config = dict(
    num_hidden_layers=8,
    hidden_size=224,
    num_attention_heads=4,
    num_key_value_heads=4,
    head_dim=64,
    intermediate_size=896,
    vocab_size=8192,
    hidden_act='gelu',
    norm='layernorm',
    norm_place='pre',
    norm_eps=1e-05,
    positions='learned',
    qk_norm=False,
    attn_scale=0.125,
    bias='all',
    tie_word_embeddings=False,
    parallel_block=True,
    init='uniform',
    init_std_qkv=0.0367,
    init_std_o=0.0,
    init_std_up=0.0367,
    init_std_down=0.0,
    optimizer='soap_variant',
    learning_rate=0.00305,
    lr_mult_up=0.941,
    beta1=0.95,
    beta2=0.99,
    lr_head=0.0024,
    warmup_steps=200,
    schedule='wsd',
    decay_fraction=0.648,
    decay_shape='linear',
    final_lr_fraction=0.0,
    batch_tokens=[32768, 65536],
    max_seq_len=1024,
    doc_mask=True,
    z_loss=1e-05,
    train_tokens=392800000,
    max_steps=8470,
    dataset='wikipedia_en',
)
Each number is 50 + 15 x the weight over its row's rms, rounded and kept within 0 to 99. Layers, rows and columns count from 0. The size before them is the row's rms in percent of the matrix's.

# q: layer 2 attention query, 256x224, rms 0.112, rows 60-63, columns 112-223
# k: layer 2 attention key, 256x224, rms 0.107, rows 60-63, columns 112-223
# v: layer 2 attention value, 256x224, rms 0.127, rows 0-10, columns 112-223
# o: layer 2 attention output (transposed), 256x224, rms 0.113, rows 0-9, columns 112-223
q60 101:37 42 32 54 57 38 48 48 47 56 57 36 52 66 44 76 41 61 66 48 41 74 46 43 69 37 60 46 42 41 20 44 45 56 50 43 47 43 09 68 77 44 55 51 63 35 87 62 33 35 35 53 50 44 24 59 75 78 72 64 44 59 41 50 39 80 53 48 63 27 29 34 44 54 52 54 32 64 61 60 55 47 95 48 48 38 49 93 79 47 20 41 58 27 34 62 37 55 68 41 70 45 26 49 48 65 57 28 38 17 63 31
k60 101:49 51 78 62 41 54 61 51 43 43 35 51 55 31 55 55 58 42 38 27 31 47 43 63 21 72 31 38 53 49 57 42 68 60 54 75 56 49 79 71 33 55 31 50 33 68 40 49 56 53 60 79 58 49 65 62 24 20 22 27 67 51 48 59 45 00 32 51 41 49 62 47 71 39 41 30 59 57 50 56 25 69 39 53 39 62 62 18 40 44 73 62 60 62 66 38 79 35 47 53 43 74 49 43 75 47 34 73 70 78 67 56
q61 107:39 23 50 69 30 42 52 26 57 40 49 56 61 55 66 52 43 57 47 21 58 35 62 56 31 48 65 58 34 37 40 66 45 92 52 21 58 57 63 48 71 52 82 32 49 66 74 42 62 77 50 69 50 68 59 57 63 68 69 39 36 38 46 36 55 73 47 58 45 61 43 42 67 70 40 54 63 55 47 89 48 65 73 39 25 54 66 41 68 51 52 76 43 16 61 39 54 58 57 38 42 27 41 39 20 63 53 57 55 65 71 54
k61 108:58 67 44 32 69 64 60 33 46 58 45 34 53 44 33 31 39 31 64 68 47 85 66 62 60 57 53 63 60 48 64 32 44 38 57 32 43 12 31 55 33 70 16 61 62 26 34 61 15 58 68 44 37 42 46 34 53 37 37 22 74 57 61 55 50 32 40 52 69 67 38 79 54 21 72 50 42 47 55 53 65 68 40 53 63 50 41 61 48 57 43 26 66 67 57 61 39 65 76 52 54 67 49 67 60 33 33 50 75 50 33 47
q62 097:39 64 37 52 51 70 44 87 58 80 63 43 53 68 24 74 60 59 48 68 41 59 39 54 48 55 49 33 54 75 31 60 45 61 57 32 59 60 65 60 40 54 72 55 24 31 58 55 46 56 62 67 50 54 46 61 52 44 66 74 42 58 57 53 61 17 56 52 58 39 44 46 24 62 53 42 51 55 44 24 59 10 47 33 53 62 44 49 62 55 60 48 46 29 46 12 33 35 42 81 31 58 17 63 70 45 51 69 55 52 62 02
k62 097:47 46 50 48 61 16 60 47 66 54 48 39 64 40 76 61 34 42 42 42 41 56 65 49 33 48 60 58 37 44 54 08 50 51 55 47 42 71 44 41 57 32 47 33 77 48 47 42 38 35 39 45 38 42 23 37 43 72 14 39 63 68 45 50 34 61 37 49 39 69 50 51 59 36 23 45 23 41 44 57 52 73 55 69 48 42 59 35 72 32 50 83 68 65 47 55 39 63 43 17 66 57 87 83 49 60 81 52 32 52 53 71
q63 100:28 52 40 44 56 43 48 24 45 39 49 28 56 69 52 43 68 81 35 49 57 58 45 37 71 40 79 49 15 79 47 73 51 77 76 39 62 55 56 35 50 54 52 33 54 70 39 38 73 61 39 75 43 67 37 55 84 67 59 61 60 54 50 46 69 56 23 55 20 43 56 40 53 22 77 48 34 40 71 58 21 52 77 32 36 37 72 51 41 73 42 53 29 32 68 56 60 35 67 69 59 58 61 34 16 57 65 26 48 44 48 90
k63 100:55 41 51 48 47 51 52 56 59 39 42 88 44 53 62 46 49 36 59 54 53 56 60 48 40 54 56 59 57 40 40 39 60 43 12 58 31 70 16 76 55 41 49 60 46 34 25 35 23 37 69 24 53 40 74 54 28 43 54 28 68 34 62 27 38 33 48 35 71 62 56 42 54 73 33 43 48 53 43 48 69 26 43 62 76 63 27 52 73 19 61 57 63 44 50 26 40 74 35 41 49 45 13 30 78 50 39 74 63 87 57 43
v0 121:33 63 55 42 46 60 29 48 51 24 68 57 52 63 61 50 37 59 42 56 71 51 40 69 31 44 44 38 59 38 71 69 47 49 54 46 61 71 63 56 51 64 57 71 45 61 58 40 42 44 39 50 58 39 52 69 35 16 26 72 66 64 77 60 69 48 42 45 68 41 56 54 49 43 75 48 79 69 54 67 53 63 56 38 33 74 41 51 64 47 49 34 51 47 13 42 53 40 55 84 55 40 53 45 63 17 47 35 49 68 46 38
o0 113:47 55 29 26 40 65 51 43 60 51 41 49 57 55 39 35 33 59 66 45 32 43 43 36 53 71 37 64 51 45 22 67 67 54 21 35 40 35 50 50 52 06 50 31 34 42 57 49 40 57 44 40 32 17 66 40 45 71 67 55 47 46 48 74 55 61 67 52 59 58 69 35 26 50 26 59 59 41 46 34 14 10 63 77 91 39 47 44 35 57 48 36 45 48 55 60 47 58 51 50 50 93 35 48 48 49 48 42 77 68 37 36
v1 100:55 64 43 68 59 59 53 33 60 59 40 57 47 45 75 59 70 66 55 59 68 60 61 64 67 20 70 24 32 50 43 62 40 62 52 45 61 54 54 54 61 39 39 53 43 40 11 28 31 73 35 80 41 80 69 68 54 64 39 69 50 55 40 62 78 52 68 68 41 33 28 72 45 44 41 57 66 76 52 63 51 54 50 64 80 48 49 59 45 47 61 50 62 50 64 77 62 46 73 38 22 36 50 62 48 54 56 75 52 50 29 36
o1 095:27 67 42 61 36 15 44 61 58 44 42 45 77 55 12 07 78 31 41 34 43 44 50 25 59 56 59 65 54 26 37 59 39 69 47 61 30 44 48 61 52 42 64 54 35 38 41 44 49 69 30 18 51 56 42 64 76 40 34 60 87 61 56 65 51 28 46 35 55 50 55 58 60 26 41 22 71 42 61 48 53 50 52 54 45 50 27 50 59 30 76 65 24 45 57 34 65 49 22 58 44 84 45 47 35 55 67 43 31 57 69 73
v2 105:32 59 55 39 56 44 41 27 67 70 47 42 33 62 38 45 43 39 54 39 41 40 43 68 66 70 52 33 36 54 62 25 75 61 31 44 64 95 34 52 50 91 34 53 43 49 78 60 52 48 48 66 52 41 68 22 66 16 43 49 92 85 56 55 50 50 52 78 48 47 59 61 41 54 49 75 29 38 48 63 68 69 57 47 33 66 75 41 70 39 38 50 57 62 36 57 56 74 32 38 37 42 51 47 43 45 37 53 63 59 59 36
o2 100:58 41 61 61 65 68 54 36 53 45 45 44 43 34 49 41 53 49 55 80 44 30 73 58 48 58 22 29 69 11 52 44 66 25 39 57 41 40 68 24 47 33 58 45 69 47 50 59 38 53 50 41 55 27 43 48 47 55 71 83 71 26 56 40 41 18 52 44 53 60 22 72 78 53 35 59 70 54 66 45 62 25 48 76 69 62 60 54 34 37 33 34 47 73 48 59 38 33 45 61 68 60 46 73 39 91 36 41 49 47 28 57
v3 106:41 51 43 37 62 67 32 53 57 42 64 77 63 52 48 56 42 70 55 70 48 52 67 35 35 31 67 41 38 60 01 36 72 37 53 00 68 62 47 72 36 25 36 32 46 44 61 50 50 50 48 57 48 36 38 29 55 46 47 66 65 58 31 67 61 55 19 42 72 69 48 37 68 30 63 33 36 57 42 64 49 41 63 43 51 52 42 54 72 65 53 61 45 25 59 53 42 46 54 62 32 30 55 51 43 45 18 66 48 45 43 45
o3 099:50 54 47 55 81 54 41 61 97 58 48 38 61 38 72 69 58 45 60 42 53 50 38 47 68 39 42 62 71 70 10 53 46 65 37 50 28 66 49 59 56 49 62 47 43 60 59 45 17 59 37 36 55 50 35 89 66 84 55 65 49 21 47 64 53 56 30 35 43 36 69 57 65 32 41 49 68 63 51 56 03 70 66 58 56 67 29 40 54 42 61 76 63 71 63 62 39 52 30 46 52 49 45 81 55 30 42 40 53 64 53 60
v4 109:34 66 64 46 31 54 10 53 68 36 48 70 37 47 53 47 81 54 67 49 38 36 60 65 25 23 70 46 55 34 39 42 34 36 45 28 57 31 50 73 44 45 70 51 40 53 54 70 55 34 39 32 45 35 57 30 36 51 52 55 52 47 71 71 58 61 46 71 57 30 42 89 57 36 55 13 36 50 65 23 28 47 54 73 76 72 41 90 64 44 75 53 36 59 35 29 61 39 23 66 56 53 67 39 83 49 54 72 69 44 33 55
o4 103:45 68 37 49 35 70 59 32 37 70 88 05 63 38 52 38 56 51 42 45 53 36 38 54 45 49 50 43 49 74 52 60 41 41 57 47 64 50 38 49 56 50 51 64 66 39 71 60 61 60 43 80 34 47 48 33 40 53 50 38 63 47 20 48 45 44 75 43 14 59 65 27 35 56 73 71 54 77 54 37 67 19 57 51 50 32 27 56 40 50 15 67 23 45 37 49 52 52 51 50 45 64 36 33 51 55 67 17 47 52 69 50
v5 118:63 49 46 27 70 38 56 46 75 54 48 52 42 64 51 21 38 27 78 39 47 42 55 72 37 47 13 57 50 30 59 65 33 42 79 56 54 44 33 81 44 65 54 33 60 80 51 29 54 48 46 39 37 52 87 46 91 69 70 47 44 65 46 20 47 61 42 50 26 69 42 54 41 45 66 68 29 29 55 51 50 44 64 32 52 47 58 28 63 66 25 21 38 33 79 65 55 43 25 23 59 62 44 31 64 46 43 37 56 81 65 32
o5 111:77 32 54 60 61 71 59 60 48 71 46 64 35 45 20 54 59 34 53 72 51 65 54 45 40 58 62 26 51 44 54 18 37 67 36 44 66 50 80 60 23 31 56 48 56 61 48 50 77 64 52 50 50 47 22 33 41 00 58 38 50 57 60 57 53 16 54 55 35 55 47 58 78 70 46 53 61 90 38 40 52 50 67 55 43 45 42 48 21 67 56 63 48 51 50 35 47 47 55 57 47 16 69 66 57 57 52 52 61 62 54 49
v6 107:65 45 44 37 56 53 60 22 47 61 52 48 52 34 80 56 37 34 54 47 54 49 19 65 25 52 71 59 38 29 52 76 37 38 58 27 73 38 57 32 41 68 29 48 36 40 39 41 66 59 52 54 54 33 50 57 70 48 39 43 68 40 81 47 44 60 46 52 71 40 63 74 28 67 46 58 61 80 23 72 40 44 24 34 51 56 79 65 53 54 50 51 38 67 41 60 61 38 74 44 59 35 61 64 60 68 53 41 54 53 40 65
o6 099:40 38 63 70 29 33 57 35 48 41 55 46 56 62 44 37 43 68 53 38 73 38 49 48 50 78 76 51 59 55 76 51 57 82 68 43 48 60 72 49 75 36 51 59 55 46 37 54 32 44 41 38 52 54 45 30 21 31 58 57 40 60 46 49 33 22 48 30 52 56 35 29 46 23 45 46 29 64 44 47 50 14 37 37 62 54 54 10 22 43 55 65 47 60 61 29 38 59 63 53 43 58 51 39 43 44 53 32 41 55 83 68
v7 114:44 45 38 72 62 52 59 77 31 59 75 54 71 65 42 56 68 38 56 28 59 47 80 34 47 47 28 54 25 61 37 33 55 63 43 58 60 47 38 50 39 53 31 48 46 39 66 65 42 29 41 52 39 64 45 50 48 53 68 12 53 71 67 70 61 63 36 27 67 37 59 52 47 36 30 21 46 46 56 53 55 39 59 47 64 51 61 57 68 46 67 61 59 63 53 67 58 29 31 51 72 65 46 37 77 58 69 49 46 53 63 43
o7 107:35 64 63 51 60 39 75 44 38 52 33 47 40 46 87 55 70 38 58 42 44 54 40 55 42 85 39 33 41 52 70 74 44 48 21 42 69 37 95 66 58 37 48 65 57 44 55 51 32 64 53 44 55 33 59 56 41 52 16 81 59 56 71 29 35 33 45 28 55 38 36 46 35 58 75 49 58 73 46 61 66 54 43 58 29 71 26 59 61 54 82 41 50 52 47 42 47 46 44 42 47 44 57 52 55 45 50 41 51 36 43 62
v8 103:35 48 50 18 23 56 35 46 32 57 59 53 56 53 31 49 55 40 28 44 67 54 70 58 39 47 51 55 39 64 41 30 41 38 23 33 59 43 22 83 36 23 51 57 22 52 53 51 59 47 56 31 57 45 66 63 34 62 65 34 35 44 64 55 41 60 13 68 72 37 50 77 26 52 71 34 50 53 57 89 61 40 63 62 45 84 67 51 48 55 59 69 44 62 29 39 36 38 27 43 57 35 50 51 45 42 43 53 60 73 52 25
o8 099:45 59 45 59 54 62 58 65 54 33 72 52 69 46 66 66 44 75 61 47 60 77 49 49 49 46 29 59 57 47 54 69 37 56 41 24 70 40 67 49 65 62 60 32 59 31 55 60 30 60 31 53 40 30 39 26 25 69 46 64 47 48 27 32 44 43 45 43 33 51 43 45 54 79 63 88 43 86 52 47 47 27 36 54 51 51 51 69 45 59 64 65 78 35 48 46 21 21 68 34 46 56 59 75 73 52 48 33 67 69 28 48
v9 111:41 17 43 56 43 73 49 43 50 61 50 50 40 35 59 50 47 73 50 73 69 70 83 29 83 37 53 42 65 55 60 35 39 55 23 66 48 53 58 61 69 37 32 59 67 65 31 70 39 48 46 63 46 27 30 49 54 47 68 39 29 54 34 32 52 52 47 47 47 58 60 70 43 81 52 21 87 63 53 55 41 50 61 58 31 39 61 62 39 26 62 55 67 54 39 18 50 17 67 59 36 57 42 58 54 49 61 52 47 22 59 77
o9 098:50 42 50 42 62 34 57 57 54 36 50 49 55 40 59 42 40 51 41 41 42 49 70 42 79 52 48 67 31 36 44 56 36 64 71 58 43 49 51 52 52 61 62 34 18 48 46 37 28 56 65 57 45 36 59 45 33 56 54 45 66 98 56 30 45 69 59 58 44 48 50 32 45 46 66 24 56 40 69 50 46 51 55 50 60 67 33 65 65 38 59 32 61 64 29 74 59 62 17 59 57 74 37 48 59 72 56 74 53 12 60 33
v10 114:22 57 53 22 46 57 39 35 28 29 16 43 45 38 17 49 62 58 67 49 18 51 41 50 60 44 60 55 67 08 70 52 60 48 42 60 57 56 37 78 48 39 57 68 74 67 77 57 70 48 62 51 66 24 32 45 45 65 74 45 82 44 55 76 43 49 48 50 64 45 40 57 59 61 62 36 51 65 68 32 51 49 62 41 48 36 42 40 61 49 35 41 32 54 88 57 37 58 40 60 34 66 66 28 71 63 43 64 56 57 60 49